From a checkpoint of a small transformer trained on Wikipedia: no biases in attention or MLP, 9725 steps.
Each number is 128 + 32 x the weight over its row's rms, rounded and kept within 0 to 255. Layers, rows and columns count from 0. Numbers have three digits each. The size before them is the row's rms in percent of the matrix's.

# layer 8 attention key, 640x640, rms 0.0254, rows 109-130, columns 512-639
118:143111060098113157088100136151102115158116131192095051188192139171147122099130090154154113128100108133139177102090152124122108119095120160077116124127124109123138090111118136129121084121135129098120099173169167111094159083086139165101126115076124183160171075110073107099115099088141104099141141134090173202109160171153183165137165136172122128161168107142148108101073139118214120182096
127:132138129129125108104177164135143091105099115174088145154093137122165142126176098136145062172095091198123093119115142123143103117115125094162152069114183073162133161127097113169137134089140144097139105124119091153136124089151059150049149100131106191124083135098144153174113118146115096089183121165083071057112124121170098149129096094153112124112142097115153092095115163139146085074133
126:126119143135110092144148120131125164109150154142125126089125156144165114114149080087148123140151137157123131149100137091203162164131067158083110091040145120112174127141120175097097087102073137158141204134024114091130154127165180132076113143096151098122125127165112192101147172145115164138084125160151131117089142095092173128112109037180118160201131159121150173145084183127128132137137
123:139096122117149111092110154131188143108140102087162111138103139126170158133118133146135079116074163143157156157146154144142187158108137049144139141121115181126144141193128154117125101137102178132115181125135146116108141086144213166087105054189123147189053164135108108150069187101140165086142167120122158090136078126180155126175207215177103154129138153129029118075156109167135099096139
116:106153179127123185133085114085150167067119117082093170060156154120152143122163145115116164136157168084125114134125123112165092116116126153152121161133160096112152131113136167143155122165177116121149113105170137147154107102171152183171131127152120078113099141119137122176117082058074084119142159128123165127072089145159063126207123136112081168104133070160160118123146092145106147124137
120:092178160115120164146161129119112072109118195169118145151137157117160121126185078111112131127167188121123162089144095109095097143171107072155127088099163111112187187184131131135139153115158114135117117137137105110141150066090113132128053136109080150150123102164146140170143162143133130163138103110123125167140147149115167137102154049045120120183116099173189119130088125126123105121105
127:134109128126132127139156161108186123142126101117169136116133135132137148121026121161136139096074132160125161113104188115165155094075132102104140140090111193143119082163159127113120186125063140134111222117135121170122141160112155123171134187197124102075093094210147073092133174136139137106134099112068114109129108136153115156168127127112103127138110115172115122154093144158081139140159
125:168125137133150104123128134144195119111161111131097185069148116165109122116149110163103176148091148170105165099085124097080167127130125132072123100171125083097136137137173119125124119062100128100138155123074114151106147163065169070188163159113139093146149067110098084108100170129185151128132152141107101121049123148085145081095189119151150096112166136124095107100117152115099142162196
120:126099151144128133098116166155132181148165094130161170147162130149100088074114122167093167125079157157134219155176059116172090171083077037162163106168138119067171131163124153046107140131142132101114103129103155111115140186150131141197036130121139136146137156147158141163168129149096141096143114122111131218099059112150152115105152122114111142143129164150024144122074095179103099124147
127:111162098137119124124144085082113134117075110114132129119090160080188158159129103144134067154130069156160195112116157118099082118100154139147161164139115105113096154170109076149095093134105158144124065062120132035145125149165151076155142161172142140144147216177124142106140126089139164072176139174158129133059175129163160143117134126158167139105130122096158116128112115159080200097163
124:131038158131134062171103168121161107216119109119138150107151132149129133132118110165130124110087072118166114149123149079144195153112109117100145131111134171088154097157159167137117080095065199156125117138191153111139124188077146083093140122233116167174141189108171138115163168087127109158128169091090135149138177154118106064090131195127161152132122158160168145133091127115143057132112
130:127138108135119099160118088151123129064094111072074107078180119176180152190136158094112114117137100087136158161142093128142142132158130131106142121114071132116213173167143168119117148146108101144123149154189116205161122113172139101187165093163122208166152028152114123182088080143121148120106122139119166134147127120133114149147108127145144107137142169089115168106120065146178166104107
125:106152141146168112151199112133113098115119123090144167147126123128113139124101118108143098098076117133140137099168132120139147127181134070092135118082074185130202169165128134123145117133116200132135171163107060188136156130130123139103093118119167145121122173098130119126161119129150172105177105143126096136131107123093225085109100116136151084049111170154201117096150111153150083119122
122:118172139114141124119137133082144087170103144140057133142095107166139125144167124110173093124118081161133137097127121113154171146124115092076105097096106144093188132098124156160088120165178150165083074116187093070087115082130154152115176135134125171146114100139112167060158105093132132152148103127126135162077143113125150161123137013150149124194131066103112147110162115128196129101134
123:165185130121163067135122102089118114132103070158145129155104137142099099124109145124105133138125145141155193099115149083142123085154113133121113106144114127129161082117087147088138102097128101195105139132099065202116156175130139092156131116140148115147123194146109092080094104105121124132144121140148115038108113142129153114139149091158149182080192120156069145178124143172146141107092
126:170073119148125153158096137125150125137134173086166132120093116117139108110089171090120067132145238105162133186104108132090084101118134111137167150109155118148169105112141108182118140133081099170136122145147099107107156140148096082076155134143179127130085173151165186110076101194101131114085099147112078115097123119140137115168146046127104122134125143047181130121139125127163186109080
127:097149132097141075132112167167088120209195107156122145129146136125116098170149147146125095107050128086131193143109207077192111097164184141163108145127134139140109117122172152113121178087115139128148113146120166159089145170110121076075167073156110109201130114212135131139156099148068114117081153134124209103081114096134151093151117107139118112150113079157154134143126190135108153132137
133:132124149102143116102152196133160160137122167107136098072163124129091138106203071112144123106063123139130102103114130121164190108100090104098080123106144103096118122095110131106104141093114166101156155096119149158105141097172087175094182130134106103107154100162106092117139089167125140092142095186138098157120090105116130136105088130139067144134147108098135150070085121122184126082091
123:134145139119059125138177113152117134153112100096116047113092114162190124144172139203151159134084096119096106061116168112089177160134130158046144126154171120141126141135157105147137125132115168108112143105125139120109134092083155169152070109155110080086150176162136158109091158119122100135115149151142069106130129062113136149122156153153123125087126138159163119130135116132154085140120
086:104144134163179082109112128105141138098127147133130129143120128165101183116094112185096183178152101142109120150116126132120145118101099136157117166042159134151202160183114156145071164126117173123092119128104082093220146195116165132127087129171141146186096148079103119097065177091132195109143085110103154131093084160168194163055126112154136197142138155182164090086145103144186095084138
082:158144137121143071141096155154114142172135198117132147075067128091133119147120157146082104108162113150087137106092147131144121140134189108135109184098096102126116095153089103114117190119145102099119106124151165124139086112113130153076124132145086078121037159135150164112090133181129110101121043104164135227138131162137096151131152090130174148159148167084114090124120147105109093149148
080:155129140166122075208104080111177157173150096084107127118068163102166137123139089109066130109160093145115125164098123120122139140128121153176120127173092185135169107146157141108148120168101067134138164100088111103133088080173156164160104166123163116145058109144133140123108072147064083084175154156171175139169098158155176157148130123111173146117140108133102113138166083161144129055121